{"n_layer": 12, "d_model": 128, "n_head": 4, "n_kv_head": 4, "head_dim": 32, "d_mlp": 320, "vocab_size": 2048, "activation": "swiglu", "norm": "rmsnorm", "norm_place": "pre", "norm_eps": 1e-05, "positions": "rope", "rope_base": 1720.0, "rope_fraction": 0.5, "qk_norm": false, "attn_scale": 0.177, "bias": "qkv", "tie_embeddings": false, "parallel_block": false, "init": "normal", "init_std_qkv": 0.0442, "init_std_o": 0.00901, "init_std_up": 0.0442, "init_std_down": 0.00901, "optimizer": "muon_variant", "lr": 0.00771, "beta1": 0.93, "weight_decay": 0.022, "lr_head": 0.00836, "grad_clip": 1.0, "warmup_steps": 200, "schedule": "wsd", "decay_fraction": 0.589, "decay_shape": "sqrt", "final_lr_fraction": 0.0, "batch_tokens": 32768, "seq_len": 2048, "doc_mask": false, "train_tokens": 156200000, "steps": 4767, "dataset": "wikipedia_en"}
Each number is 128 + 32 x the weight over its row's rms, rounded and kept within 0 to 255. Layers, rows and columns count from 0. The size above them is the row's rms in percent of the matrix's.

# layer 3 MLP up, 320x128, rms 0.148, rows 165-199, columns 64-127
size [101 101  82  67 114 110  99  82  86 110  58 111 108  80  77 123 117 104  92  98 116 116 104 104  66  86  81 108 101 112 109 100 120 109 102]
[[135 195  95 105 155 118 143 117 113 143 165 104 124 122  87 113 144 133 160  84 155 104 184 139 157  85  90 110 190 151  51 114 164 143 140 132  91  90 125 159 129  69 134 153  88 126 115 141 157 118 122 175 106 139 115 101 166  56 142 145  60 136  98 168]
 [108 134 145 148 108 162 122 140 173 129 126 114 137 122 122  99 150 123 173 123  72  88 135 110 144 111  94  96 154 164 101 150 121 107 154 155 162 139 132 142 176 123 166  78 140 112 152  75 156 146 153 117 141 149  74 131  82 133 141 134  93 111  91 118]
 [ 86 173 161 100 152 144 134 134 159 117 106 200  64 124 168  50 136 200  92 114 121  93 148 160 138 184 163 157  75 119 128 165 173 154 123 159 116 115 160 153 142 124 137 200 103 126 162 121 128 151 101 112 162  47 119  90 102 137  98 121 142 121 109 132]
 [ 82 129 163 123 175 106 196  90 142 113 156 138 142 220  91  99 129  91 156 128 135 121  81 135 122 146 147 151 122 115  78 147 185  81 146 158 127  96  99 113 101 129 117 131 184 132  61 128  53 153  75 153 154 142 143 152 122 135 146 136 110 137 145 172]
 [101 128  90 155 140 132 114  93 160 184  97 101 110 147 139 123 151 141 179  94 185 146 147 149 143 138  73  72 160 162 197 160  96 140 189 116  95 196 131 162  96 143 119 107 135  93  68 135 112 120 142 136  96  88 128 125 109 120 125 129 173 157 120 206]
 [126 134 129 124  90 164 129 108 161 126  94 124 152 153  84 124 146 160 127 115 127 205 115 104 124 171 183  92  97 177 114 121 133  85 121  89 126 176 142 149 139 137 131 110  81 108 192 133 132 114 122 144 178  79 116 125 138 148 133 123 167 151  99 100]
 [127 103  83 142 135 153 126 156 147 153 123  83 149 174 123 120 145 181 102 121 154 135 166 124  99 134 204 181 154  96 159 100 167  96 153 192  95 140 181 112 126 136 105 115 116 168 168 195 109 125 135 181 147 152 159 132 115 147  95 150 101 159  85  98]
 [115 111  81 142  99 126 147 105 138 118  70 101 107 173 139 151 122 105 131 137 132 179 133 140 115 103 106  98  74 109 106 137 139 183 136 143 174 176 110 191 121  87 132  85  91  87 146 104 139 186 210 107 109  71 119 167 127 103 167 153 187 133 118 135]
 [107 136 159 215 159  95 171 108 145 105 107 141 142 218  92 157 130 145 110 154 181 159 143  61 109 160 145 107 164  89 188  89  77  88  88 106  48 117 182  80 168 165 131 158 116  73 160  82 128 141  92  79 174 128 173  68 136 135  89  70 117 118 123  81]
 [159 136 107 158  92 141 137 172  82 170 121 133 150 184 148  73  94 154  99 127 118 116  72 116 109 180 127  68 142 131 131  94 165 133 123 155 137 154 161 133 146  80 152 121 116 121 118 117 155 142 161 182 142 151  99  89 157 145 176  75 126 133  87 122]
 [ 89  81 147 108 131 117 130 168 105 177 128 116 149  35 163 159 113  94  82 206 133 126 143 139  94 158 109 162 138 126 149 107 121 160 117 139 157 179 120 128 103 208 111 123 111 163 118 114  89 117 165 113 206 141 154 168 130 147 143 151 121 169 186  61]
 [124 104 113 122 128  43 155 140 144 135 123 106 128 131 100 141 167 151  78 197  85  92 112 121 164 191  82 127 100 134 117 150 138 115 132  80 161 117 123  81 113 112 121 107  46 130 197  97 112 162 100  87 136 139 145 111 122 161 139 151 158 118 137 163]
 [123 100 188 119 129 156 117 149  72 111 140 147 161 178 118 100  84 162 152 160 173  75 145  97 106 167 118  81  90 107 172 100  98 137 118 136 146 134 133 128 131 110 146 182 114 117 156 127 142 116 119 121  58 163 202 156 159 194 131 151 170 118 141  63]
 [128 175  82 130 113 182 114 120 140 102 142 134 117 136 158  73  28 102 126 130  83  45 150 138  79 144 146  82 105 116 133  93 150 126 114 115 106 174 139 114 112 127 152 180  81 152 157 120  95 132 186 102 111 133 141 115  94 106 115 100 154  66 160  96]
 [101 121 104 133  83 108 104 123 140 142 105  95  84 139 109 129 104 104 147 136 160  91 119  57  62  75 127  94 164 102  58 128 180 122 147  46 101 120  62  94 148 124 198 134 140 123 158 139 109 123 185 104  77 102 141  80 110 120  89 108 112 115 109 109]
 [153 120 133 153  99 132 110 118 120 151 159 101 134  91 140  92 109 101 147 161 171  62  72  71 108 166 144 125 143  87 158 130 131 111  93 138 100  73 123 124 151 129 107 149  38  88 156 172 128 143 116 151 169 123 135 139 159 102 125 151  94  75 144 116]
 [ 69 141 141 143 174 112 133 156  64  63 153 121 101 123 125 178  94 101 114 196 122  91  63  78 188 138 142  96 131  77 113 135 118 105 168 111 129 124 111  77 153 104 150 127 118 142 206 133 145 141 142 160 118 106 130 118 165 109 113  80 114 151 134  93]
 [ 89 111 127 158 125 137 153  92 149 117  72 119  96 156 116  77  75 121 107  97 145 113  92  94  60 162 124 168 166 133 119  78 209 116 156 111 126 156  59 139 102 147 132 134 156 139 131  79 113 190 126 124 128  53 170 124 133 148 147  93 130  98 148  99]
 [184 161 126 168 148 129 113 139 150 103 166  82 180 102 126 103 109 174  97 170  78 133 145 123 150 190 164 160 180 201 127 107 181  82 119  50  85 115 135 172 172  99 114  70 127  96 147 162 131 133 112 137  88 142 121 130 105 130 162  95 134  95  80 153]
 [169 125 122 121  89 117 129 144 115 103 146  99 151 132 131 146 122 139  94 101 110 117 121  64 110 172 155 123 179 107 138 145 144  60  29 162 144 143  81 140  90 123 125 106 142 121  86 190 134 157 147 184 166 151  98 116 154 146 138 124 111 116 108 134]
 [ 73  60 112 153  92 118 134 149 182  97 144  98 172 107 128 120 157 109 163 160 145 171 100 112 140  59 153 102 134 129 151 141 111  85 164 169 123 167 117 135 127 137 135  64 140 133 139 134  96  95 172 144 119 148 106 151 151 135 191 145 141 129  90 112]
 [145  58 106 115 130 130  97 127  99 130 166 127 149 136 137 125 116 118 184 110 154 101 151  75 123  71  56 151 111 176 164 137  90  88 109 129 120 126 115 153 150 166 117 116 122 120 139  60 126 101 117  88 125 133 124 151 139 139 110 110 108 159 126 113]
 [131 128 164 140 103 122 111 125 142 103 149 158 108 123 158  64 134 118 164 146 120 193 139 160 181  87  85 156 164 133 104  71 111  97 170 174 109 163 150  99 150 154  95 126  63  75  92 172 171 121  84 152 146 110 148 113 183 144 150  91 175 161 175 188]
 [ 90 117 106  63  84 123 125 153 126 105 101 148 143  93  86 144 139  82 112 158 162  94  99 117 126 163 134 168 175 116 162 155 155 176 151 153 119  69  88 107 149 165 180 143 145 161  97 120 137  67 111 143 162 113 152  35 182 115 134 131 132 133  88 103]
 [121 137 100 155 100 113 136  90  60  95 181 143 113  45 161 203 129 112 160 164 141 156  79 136 138 135  95 143 135 125 147 134 131  85 111 112 143 164 119  92 133 186  91 126 149 127 100 165 131 132 111 153 194  79 148 183 184  68 135 161  76 100 135 126]
 [130  62  97 133 124  99 181 154 114  85 140 188 105  71  67 121  90 119 169 169  99 131 227 150 122 138 127 145 120 132 140 163 100  72  96 176  78 151 104 134 142 139 134 185 130 111 160 104 132  58 163 141 130 121 124 102 177 104 111 106  92  27 146 127]
 [126 174 103 107 106 139 142 129 167 166 149 114 146 123 129 119 112 172 129 107 137 130  78 180  99 174 174 129 104  83 180 120  95 166 177 125 153 119 103 181  95 186 112 121 109 114 118 113 114 129  79 107  50  81 135 164 146 103 102 147 154 132 168 131]
 [186 107  76 129 130 114 119 151  85 130 118 115 121 223 105 161 130 124 191 138 112 139  64 104 173  83 104 166 102 121 115  80  93 122 132 122  77 131 121 103  70 149 104 103 122 118 163 129  77 123 109 167 124 159 121 126 145 170 105 149  99 129 150 136]
 [133 109  98  92 176 120  75 156 157 120 120 107 100 134 111 133  87 141 168 189 138 126 153 204 139 123 145 166 115 126 130 140 197  95 136 182 112 133  98 136 125 172 165  98 158 146 104 125 204 123 105  87  98  85 160 171 130 121 124 106 103  70 115 106]
 [127 144 115 182 112 107 168 133 175 130 117 128 174 119 179 141 117 137  83 162 151 143  92 150 185 188 109 121 166 133 145  93 119 131 124 183 156 144 144 146 131 109 147 151 131 102 104 153 145  48 145 146  81 158  88 156 124 152  59 112 169  78 171 146]
 [147 174 111 175 157 164 175 107  99 148 152 193  83 142 130 107  88 146 157 122 154 131 135 146 168 118 182 111 136 139 200 148 167 148 186 121 138 118 161 113 119 160 132 143  95  86 145 111 121 153 104 187 158 114 112 109 147  66 165 107 148 100 142 121]
 [138 139 108 114 116 153 133 171  98 172 204 115  91 153 141  63 163 125 112 167 132 227 139 159 178 157  92 164 161  66  94  57 115 107 130 166  92 113  89 126 176 155 113 109 149 176  91 137 161 120 100 108 144 127 123 135 105 138 100 124 161 146 122 101]
 [126 130  94 137 175 169 173 114 151 160 170  55 131 118 139  58  89 194 109 161 143 103  52 104 152 148 140 188 148 120 154 168 146 103 111 100 111 114  67 150 113 147 157 148 135 151  83 122 108 170 154 118  92 130 109  49 148 166 159 126 150 134 140 127]
 [158 145 131  92  81 147  88 146  89  84 174 145 138  95 147 128 108 133  57 108  87 107 190 193 167 127 152 168  86 126 127  97 159  96  91 128 123 112 159 176 113  81 176 108  91 105  79 139 128 136 121 150 186 149 124  66 108 117 118 182 106 147 110 116]
 [ 94 148 136  80 106 112  78  63 142  89 113 145 182 145 177 126  93 118 104 131  73 111 127  99 169 139 197  98 193 109 145 129  86 106 166 122 111 165 158 148 135 110 109 150 124  86 124 140 101 126 168 138  92 109 185  95 158 145 129  99  95 143 108 196]]
# layer 3 MLP down (transposed), 320x128, rms 0.0853, rows 165-199, columns 64-127
size [110 104  71  61  96 100 104  78  86 108  47 107 108  73  84 105  94 106  87  90 107 119  98 109  72  89  79 103 100 115 104 113 127 128  90]
[[100 125 124 144 138 124 129 152 169 123 125  96 165  90 120 141 113 120 141  97 158 122 111 133 161 124 114  82 150 121  86 140 200 140 134 124 159 117 186 168 164 159 152 143 102 119 134 108 145  82 137 168  84 166  85 151 143 113 155 237 120 134 149 191]
 [123  90  99 152  86 144 126 125 174  81 177 143 174 139 126 127 108 164  92 142  90 125 122 149  68  90 155  92 141 169 112  80 148  75 193 162 106 116 164 144 127 128 126 141 117  62 161  48  92 100 118 129 162 112 123 147 142  84 139 125 116 142  92 134]
 [134 161 157 131  96 116  59 118 173 140 179 168 207 136 149  72 146 204 169 159 132 154 112 145 130 144 113 176 117 118 101 159 144 131 166 111 180 176 114 129 132 141 173 110 164 152 235 120 127  89 103  69 141 119 103 129 143 115 141 130 167 127 109 104]
 [157 117 123 138 182 165 131 159 193  96 127 109  65 167 186 132 147 169  99 140 131 111 186 110 124 129 112 136 164 171 132 170 136 148 134 104  88 167 145 161 168  87 109 133 169 166 149 104 180 143 144 166 114  98 148 120 121 151  80 133 196 138  90 169]
 [130 126 128  59 175 204 111 166 117 154 125  69 149 119 131 152 134 121 136  72 160 123  80 131  97 181 152 143 111 143 152  58 126 127 151 110 172 159 141  94  87 131 127 114 162 131 166 128 144 142 121 120 119 137 161  91  92 155 154  79 153 162 113 139]
 [125 153 148 157 126 169 144 151 200 139  94 155 139 116 115 158 163 142 112 126 150  69 156  97 139 181 139 110  90 147  70 156  93 118 168  94 120 158 105 138 130 106  63  94 105 106 177 130 139  40 108 157 181  79 128 125 135 133  80 107 104 124 126 114]
 [168 108 115 140 114 118 120 106 146  84 142  97 174 150 137 103  98 141 129  83 123 130 133 155 154 113 184 146  96 126 140 148 180 107 134 146  98 167 115 120 120 175 168 132 153 156  91 104 147 152 137 185 164 145 134 116 200 142 140 146 125 119 112 175]
 [153 132 130 180 141 156 111 159 100 130  85  95 113 153 127 134 120  95 147 116 152 199 156  90  67 180 128 162  83  95  89 115 134 108 125 133 159 102 157 143 113 137 151  85 143 150 176 122  31 125 118 131 151 100 125 166 144 149 169 178 110 130 125 170]
 [127 101 207 113  84 144  89 104 109 144 135 130 143 139 109 171  94 185 123 126 101 172 109 126 109 125 122 124 183 110 147 122  99  93 100 104 155 111 164  80 112 148 133 147 121  51 121 122 102 143 130 151 163  89 126 149 147 180 121  51 108 113 146 115]
 [159 155 160 138  55 106 156 134 142 138 156  99 131  97 118 118 154 111 142 163 171 151 126 151 152 191  92 116  91 130 124 134  63 106  87 142 102 141 210 183 106 155 152 148 115 124  95 107  56 203 156  97 165 129 132 116 106  71 142 166 123  98 140  98]
 [ 48 133 151  78 178 167 149  99 122 120 100 141 136 102  89 178 122 125 111  70 166 112 170 133 175 139 186  66  61 141 135 115  87  72 152 135 107 128 123 120 148 121 165  94 109 133 127 100  75  85 173 153 131 153 127 159 173 100 160 155  60 137 103 186]
 [161  62 169 128 147 123 172 116 150 118 140 117 137 134 144  97 134 133 125  65 128 120 120 178 144  97 151 124 160 115 112 156 130 166  95 110  53 120 126  86  61 120 146  74 127 135 163 161 148  99  94 145  97 134 156 139 124 125 150 107 113 131 163  63]
 [ 89 148 120 164 129 124 127 148 120 107 154 156 128 155  95 168 122 139 144 126 117 131 123 116 101 136 116  57  71 129 146  63 204 137 130 142 115 124 149 131 149 139  76 157 119 138 143 111 152  93 155 147 117  68 153 163  89  79 127 137  98 129 144  89]
 [149 120 117 129  98  94 159 129 125 177 171 132 118 163 147 168 115 184 108 154 119 136  91  70 147 119 131 124 103 129  84 138 133 205  87 152  73  82  97 105 127 138 119 120 167  94 120  96 141 152  89 179 124  77 172 119 103 118 120 135 117 134 112 147]
 [111 110 158 135 132 139 102 117 187 116 130 147  97 140  63 132 148 164 171  44  96 156 144  82 103  79 145 142 148 101 107  74 102 148 124 117 167 134  78 199 129 117  84 111 133 161 184 127 146 142  97 162  85 106 131 123 144 129 114 145  71  81 125 147]
 [124 120 177  85  98 132 161  34 129 137 122 163 151 155 102 114  95 121 115  95 130  82  99  86 108 101 120 134  80 131 119  49 123 117 122 168 153  80 160 123 116 142 146  86 101 102 121 126 117 151  83 105 140 144 117 144 102 120  67 127 121 128  89  90]
 [ 81 129 172 136 159 133 136 170 137 106 125 152 132 143 118 167  81 101 136 117 104 175 110 136 173 110  62  96 148 144 148 174 133 142 130 153 133 130  82 108 116 124 132 148 151  95 168 186  99 123 145 145 121 143 145 109 152 155 115  67  91 148 147 148]
 [122 155 145 174  55 140 108 139 139 114 133  85  84 168 142 133  93 111 112  99 137 109 112 100  97 150 103 100 102  85 112  91 203 112 142  90 195 168 122 133  82 111 142 123 190 130 177 125 166 136 141 122 126  86 123 194 137 115 126 122  88 138 173 142]
 [161 107  97 136  95  82 152 116 154 160 176 119 138 103 142 152 140 212 117 147 178  97 140 160 120 113 120 198 128 113 150  80 140 139 152 146 146 117 168 108 138 121 137 206 101 126 179 101 115 117 108 143 157 114 144 145 112 142 136 111  88 146  93 178]
 [124 104 145 173 104 165 108 153 141  82 147 112 132 115 134  85  66 128  83 124 116 105  47 187 131 184 121 154 151 160 195 149 160 104 165 123  96 108 163 135 162 105 110 117  99 123  86 158 154 109 132 157 114 149 140  69 189  43 151 107 126 125 141 180]
 [ 87 121 105 113 105 124 126 184 145  93 157 218 109 130  79 138 127 136 203 122 130 153  60  77 141  76 100 155 142 102 141 139 129 121 129 137  50 200  95 107 150 151 142 160 125 128 173 164 125  90 145 127  87 125 105 167 121  54 147  85 128  97  75  96]
 [125  72 119 110 136 114 161 180 130 108 117 119 202 115 134  94 137  90 179  54 176 115 132  95  99 130  53 161 142 113 133  71 141  95 120  58  91 130  95 148 159 108 122 146  92 123 143 151 116  87 137  42 122 210 130 155 146 147  99 111 144 124 145  77]
 [ 89 146 112 149 162  90 158 198 171  99 162 208 105 154 172 157 124 129 118 196 141 155 158 134  77 156 139 148 147 137 125 128 128 141  94 158 171 122 163 114 139 108 144  95 182 142 137 179  79 172  93 133  99 184 124 147  86 125 210 119 131 126 132 114]
 [128 103 128 116 185 132 130  37 191 179 130 121 154 133 131  99 144 159 139 143 133  62  85 146 179 137 180  87 150 121 177 145 106 135  90 149 158 128 162 129 139 189 107 143 131 178 119  56 149 146 132  94 104 159 144 157 133 126 197 121 141 147 119 183]
 [167 177 186  99 109 161 110 102 117 111 132 199 115  85  79 109 173 234 128 127 154 145 108 115  90  70 103 101 117  97 123  80 151 137 159 101 125 122 138  80 148  49  89  89 124  84 210  80 132 111 135 106 124 120 104 120 166 101 134 140  92 124 133 171]
 [106 165 112  96 152  90 148 144 136 131  87 146 102 163 113 127  83 136 174 157 117  68 199 188 125 138 155 152 100 132 136 125 132 135 117 107 168 136  78 115 104 166 111 152  94 163 165 124  51 158 122 138 142 125 131 134 114 169 158  63 122 151 170 227]
 [119 176  87 136 168  81 161 171 149 101 170 183 237  74 117 148 149 138 152  84 156  87 166 148  88 124 110  87 133  93 166 121 124 161 126 156 102  68  88  41 123 105 109 120 142  64  85 128 103 113 182  88 134 127 114 115 124 116 139 122  95 153 134 110]
 [176 136 121 162  98 167 156  99  81  98 141  82 100 135 108 109  72 109  78 124 144 117  72 128 203 180  93 135  75 101  92 112 135 115  71 137 120  78 122 100 122 104 163 125 144 118  98 170 114 103  77 203 120 124 157 112 115 115  87 125 125 111 155 136]
 [170 127 151 146 111  62 139  87 198 172 188 117  61 102 157 122  76 143 143 146 161 109  94 142 149 180 143  65 133 130  98  85 172 109 132 138 160 119  87 177 139 107 135 204 112 135 140 135 122 133 146  97 103  99 104 139 126 146 144 129 112  86 103 122]
 [132  47  56 134 117 166 117 131 142 132 140  56  92 109  96 153 130 111 166 128  51 123 101 102 142 145 140  81  82 120 133  91 168 100 112 140 178 150 113 191 128 135 146  65 154  96  78 151  70 106 130 118 115 123  99 154 166 135  70 116 196 121 127 162]
 [171 202 127 225 130  64 180 141 136 105 114 146 156 187 123 101 126 126  69 129 103 150 140 135 143 109 110 141  83 167 139 112 164 130 150  76  92 168 133 114 142  99 115 122 129 142 114 130 155 178 167 134 113 162 134 117 116  98 119 119 137 123 120  94]
 [ 69 168 140 155 121 107  89 126  91 144 176 144  79 168 102 194 116 164 128 209 203 155 128 136 106 112 124  96 131  99 103 125 129 111 172 151 136 150 102 110 160  84 128  76 114 133 118 106  94 141  65 131 111 101  77 155 100 123 162  96  90 107 120 119]
 [ 64 194 114 117 112 172 129 124 113 145 117 126 102 155 134 110  91 149 116 111 148 163  76  94 135 134  79 159 141 157 115 180 161 112  96 133 105 199 139 123 111 149 171 154 112 136 109  90 137 117 105 222 105 120 118  79  90 151 118 142 172 113 219 139]
 [161 145 127 124 100 141 151 139 158 130 189  99  96 146 120  88 232 101 147 128 156 157 118 161 150 156 121 100 102 121  99  89 120  98 116 107  94 111  98 112 185 135 161 144 128 123 122 176 141 118 108 115 136 141  86  78 188 114 118  90 102 153 159 104]
 [106 133 170 149 131 139  93 114 223 145 101 207 166 130 211 106  78  95  99 117 105 106 145  70 132 156 185 138 148  66 122 173  90 139 100 127 135 150 178  96 155 131 105 122 137 130 149 155 119 126 136  71 146 158 154 103 107 137  75 155 108 145 109 127]]
# layer 3 MLP gate, 320x128, rms 0.152, rows 166-200, columns 64-127
size [107  74  68 108 105  96  76  85 116  53 107 102  75  84 124 102 100  93  97 117 126 104 104  81  85  80 116  97 112 111 109 118 104  98  39]
[[ 73 121  81 112 110 150 166 151 128  81 164 132 130  86 143 115  98 112 172 150 117 123 104 168 167 152 136  86 147 194 103 130  94 152 111 126 124 139 181 133 181 198 170 149 164  83 141  71 145 136 161  73 126 113 125 177  70 121 102 163  79 159 151 156]
 [ 61 132 162 155 147  58 149  85 139 111 115 129  89 155 141  86 128 130  89 127  78  67 138 162 112 140 160 140 121 144 117 146 118 138  80 150 165  85 213 169 115 119 153 155  87 161 156  54 142 115 145 144  67  88 100  54 104 122 104 107 110  83 176 165]
 [136 152 132 107 116 103  87 144  83 150 129  77 148 107  86  98 157 105 110 132 115  84 150 113 127 119  92  74 129 101 110  85 144  59 137 145 154 149 123 139 129 127 152 106 140 175 132 123 122 197 185 107 169 136 100 103  71  92 139 115 192 114 176 118]
 [138 199 137 149 117 145 142 174 148  89 132 121 124  67  91 104 137  75  72  92 136  99 118 147 133 171 184 100 152 128 137 123  97  61 100 139 122 141 109 124  89 163  73 138 107 100 127 144 119 192 114 105 155 121 172  81  41 137 109 112 126 114 129 126]
 [ 87 104  88 125  80 140 136  97 134 164 134  89 101 140 145 156 106  89 144 117 127 143  92  79  80 124 170 168 167  92 153 168  54 120 126 121 168  66 188 112 104 175  62 148 142 102 141 109 168 134 166 197 108 104  99  93 129 149 122 123 151 125 110 110]
 [122 141 140  99 115  83 156 128  86  83 112 143  75  89 159 114 137  76 151 166 143 150  76 146 188 150 161  68 117 159 105 148 130 175 138 153 136 130  51 153 126 151  96 139 185  87  86  99 124 164 111 110 152 116 110 133 172 124 119  95 118 107 120 129]
 [ 97 144  94 197 129 123 149 109 142 153 130 139 125 111 111 103 108  94 107 138 131 140  98 118 117  92 156 134 115 113 105 129  65  80 120  57 109 109 146 106  68 117  85 109 119 100 139 102  76 167 155 194 147 123 100 156 128 125 111 131 115  69 155  94]
 [ 90  95  88 187 150 171 162  69 104  96 130 107  99 143  97 117 130 177 108 142 123 168 147 106 139 151  99 112 121 143 170 116 138 103  88 139 116 139 187  91 182 238 146 133 172 109  81 104  79 155 158  46 131  67 101 112 107 144 150  45 107 143  63  99]
 [179  97 116 147 105 105  93 133 129 132 148 124 135  98 100  88  92 111 161 125 190 155 142  91 183 115 109  98  79 135 169 113 142 192 134 114 140 125 155 136 116 156 163 170  92 133 157  85 153 154 172 123 161 120 118 110 135 121 130 172 155 150 162  42]
 [ 85 126 175  94 149 166 127 116 134 132  60 111 142 140 156  97 122 234 126  86 135  99 135 145 153 116 135  99 116 180 170 108 119  95 114 160 129 101  92 116 122 162 160  92 183 172  72 152 173  87 154 100 133 131 100 132 156 101  79 194 191  67 136 125]
 [ 97 130 171 130 158 133 107  97 120 181  86 119 182 170 129 127 159 134 155  89 182 185 122  85 141 114 141 111 128 112 102 172 146 158 141 141 104 157 141 114  94 171  87 134 143  88 106 126  85 110  96 168 140 153 161 124 135 149 167  98 142 139 106  89]
 [114 116 149 100 133 142 135 144  50 113 123 137 179 137 118 123 185 141 136  94 165  79 132 128 200 155 105  69 121 107 140  91 124 125  98  94 127 125 151 150  79  89  72 106 148 143  95 166 124  73  97  94 110  94 164  89 137 134 130 125 196 132  78  84]
 [131 161 117 181 100 112  82 136 126 102 125 115 106 181 190 134 161 190  80 136 148 100  86  83 132 123 157 148  65  93 176 137 146 140 113  81 157 128 126 162 121 129 158 188 178 119 174  78 132 124  98 128 107  94 194 116  79 128  88 111 129 123  98 131]
 [ 97 115 128 102 117 161  99 126 106 138 144 126  73 151 163  87 151 109 150  72 100 120 154 128  99 115 161 127 125 112 106 157 176 128 158  68  85 155 103 118 158 121 205 136  92 131 137  88 103  74 185 121 104  97 118 109 166 146 100  99 169 110  66 142]
 [137 138 131 129 163 122 120 187 110 137  82 159 163 126  91 190 153 141 113 100  91 157 171 193 145  89 105 128 143 163 105 122 135 142 170 124 125 171 107 158  80 139 161  95 207 184 158 134 150 105 179 134  98 159 113 144 124 119 172 106 218 149  82 135]
 [110 153  74 145 125 128 147 104  47 102 112 135 118 216 162 144 190 127 118  56 156  90 170 150  58 143 165  98 115 166 140 104 136  82 103 179 135 115 105 112 128 140 129 167  54 118 114 120 167  86 143  99  98 110 128 156 126 118 168 133  88 125 157  88]
 [133 111  50 113  82 114 193 138 130 157 104 181  49 172 152  71  85  89  66 134 113 136 129 108  77 158 144 162 131 117 153 112 163 141 117 154 132 182 146 173  78 119 133  85 150 139 140  92 144 148 184 134 128 100  80 135 137 142 179  96 143  88 139 108]
 [123 113 123 142 130 158 116 120 163 122 139 109 158  87 152  99 120 180 147 158 105 103 161 140 162 207 129 153 158 188 118 131 146  94 103 137  94 106 150 132 139 101  96 132 110 134 171 141 160 132 126  96 115 126 122 146  91 147  86 166  54 123  75 108]
 [ 99 103 135 154 177 126 162  93 132 115  95 109 111 162  59 129  97 168 131  99 115  97 101 133  94  95 117 128 108 105  89 125 122 107 124 107 151  88 130 168 160 137 115 113 119 167 154 106 122 170 135 123  85 135  94 144  93 157 183 126 196 163  86 110]
 [117  75  73 132  66  89 115 148 160 151 174  63 170  85 132 109 134  90 160 129 129 122 110 152  97  88 130 114 132 117 158 147 119  77 120 143  76 123 114 157 139 143 112 120 171 109  39  30  76  69 142 112 185 138 116 100 112 127 169 109 125 169 123 155]
 [118  96 113 120 136 133  94 102 119 104 113 137 114  98  86 155  54 123 167 148  98  70  74 152  84 157  87 118 159 110 192 155  90 130 141 173 139 142 100  65  99 134  33 112 188 158 126 142 111 137 132 122 107 122  98 141 166 138 113 114 150 151 141 167]
 [120 128 142 149  97 148 126 122 113 150 150  97 173  97  96 103 153 135 187 130 119 166  86 127 197  68 127 156  81 155 130 123  80 172  73  86 130 117 164 119 104 145 164 117 107  82 120 133 142  94 119 158 169  90 175 100 181 124 117 134 137 156 242  96]
 [110  85  85 150 154  93 129 201 116 165 124  88  67 144 149 137 110 111 207  84 168 139 153 166 161 122 146  87 129 154 104 123 123 122 154 196 170 185 180 110 134 112  76  92 113 130 102 128 155 138 127 177 115 138 111 198 133 109 118 169 125  92 163 124]
 [116 122  93 152 132 107 133 101 116  94 133 118 120  91 144 156 111  93 127 157 121 128 114 168 187 148 146 127 139 111 147 171 141  85 108 144 115 187 131 139 122 163 109 109 129 124 119 156 111 113 146 150 144  87 146 195 125 144 166 122 145 107 126 129]
 [ 91 153 172 115 150 147  73 115 116 150 166  63 124 132 147 120 179 104 121  83 113 155  51  91  92 166 151 146 133  99 162  97 133 140 153 102 133 149 137 149 110 122  89 105 125 178  97 123 147 170  87 170 131 125 143 146 116 154 129 171 139 186  50 122]
 [120 126 120  25 122 154 134 129 190 136 116 145 124 103 154 151  90  85 159 127 131  91  77 134 148 114 167 148  99  70 184 156  92 153 139  59 130  86 120 138 146  87 192 120 104 173 113 132 139  67  87 144  66 152 142 157 109 116  93 114 107 160 155 134]
 [122 119 111 124 110 147 155 150  70 144 115 166 126 103 126 104 135 147 157 141 114  85 186  84 145 110 112 120 112  65  83 122 146 139 152 114 119 104 128 122 106 120 139  78 118 122  84 113 157 146 175 105  96 166 109 189  99 110 162 122  69  86 114 122]
 [143 138  72 211 183 102  71 133 134 187  82 113 106 100 140 133 111 193 140 154 166 111 130 216 127 134 155 135 148 161 121 131 166 103 135 136  79 136 100 120 117 132 164  98 160 158  82 156 180 152 125 112 152  62 152 115 128 132  95  87 152  49 143  95]
 [ 97 155 155  58 139 147 104 141  90 134 171  94 115 126 169  93 138 136 186  85 135 124  88 100 119  90 169 153  62 104 112 146 137 136 140 145 129 132 119  92 122 188 135  64 152 163 133 104 141 189 173 117 128 115 226 119 125 111 159 161 113 102  97 102]
 [109 112  70 133 165 123 163 143 124 152 146 123 121 176 117  89 151 181 146  87 119 102 129  65 140 124 180  69 145 151 149 145  97 113 103 154 124  64 113  88 147 169  72 138 108 140 108 108 140 181 167 126 162 133 145 131  90  60 101 109 129 145  79  90]
 [107 128 109 118 113 156 126 168 127 126 151 137 101 110 163  37 151 119 146 119  68 191 148 162 170 164 109 136 124 131 108  55 121 134 103 108 130  93 163 151 156 128 144 138 155 154  75 195 172  94 174  93 137 147  84 194  89 150 163 130 219 131 118 138]
 [ 97 119  87 104 127 157 148 116 136 101 143  63 155 104 148  85  83 156 134 130 122 101 104 113 176 140 140 191 116 169 144 162 147  59  81 163 124  92  94 141  89 124  68 101 123 178  66 151 146 149 137  94 135 190 120 102 159 117  79 135 128 152 165 150]
 [132 147 136 113  83 125  76 165 129  44 129 171 130 180 136  98 134 155 111 110  59  56 139 173 199 161 205 150  90 166 103 128 166 115 134 122 128 177 123 197 132  44 165 108 106  88 111 137 116 135 149 147 129 169 101 116 125 152 118 150 123 135 104  89]
 [101 149 150 124 149  89 107  74 130 121 130 120  80 133 143 155 172 166 145 134 116  95 132 137  73  51 143  96 112 125 161  90 106 101 103  80 140 205 147 137 159 145  76  97 163  91 165 115 187 168 147 128 133 119 167 106 108  88 191 127 161 113 162 117]
 [144 103 151 112 145 105 107 161 132  94 110 139  92 178 139  78  98 113 149 131 133 100 113 117 143  98  27 186  91 145 126 120 109 131 135 187 139 163 186 198 153 114  81 128 106 113 173 176 107 196 157 131 133  97 145 120 153 160 128 133 126 134 129 169]]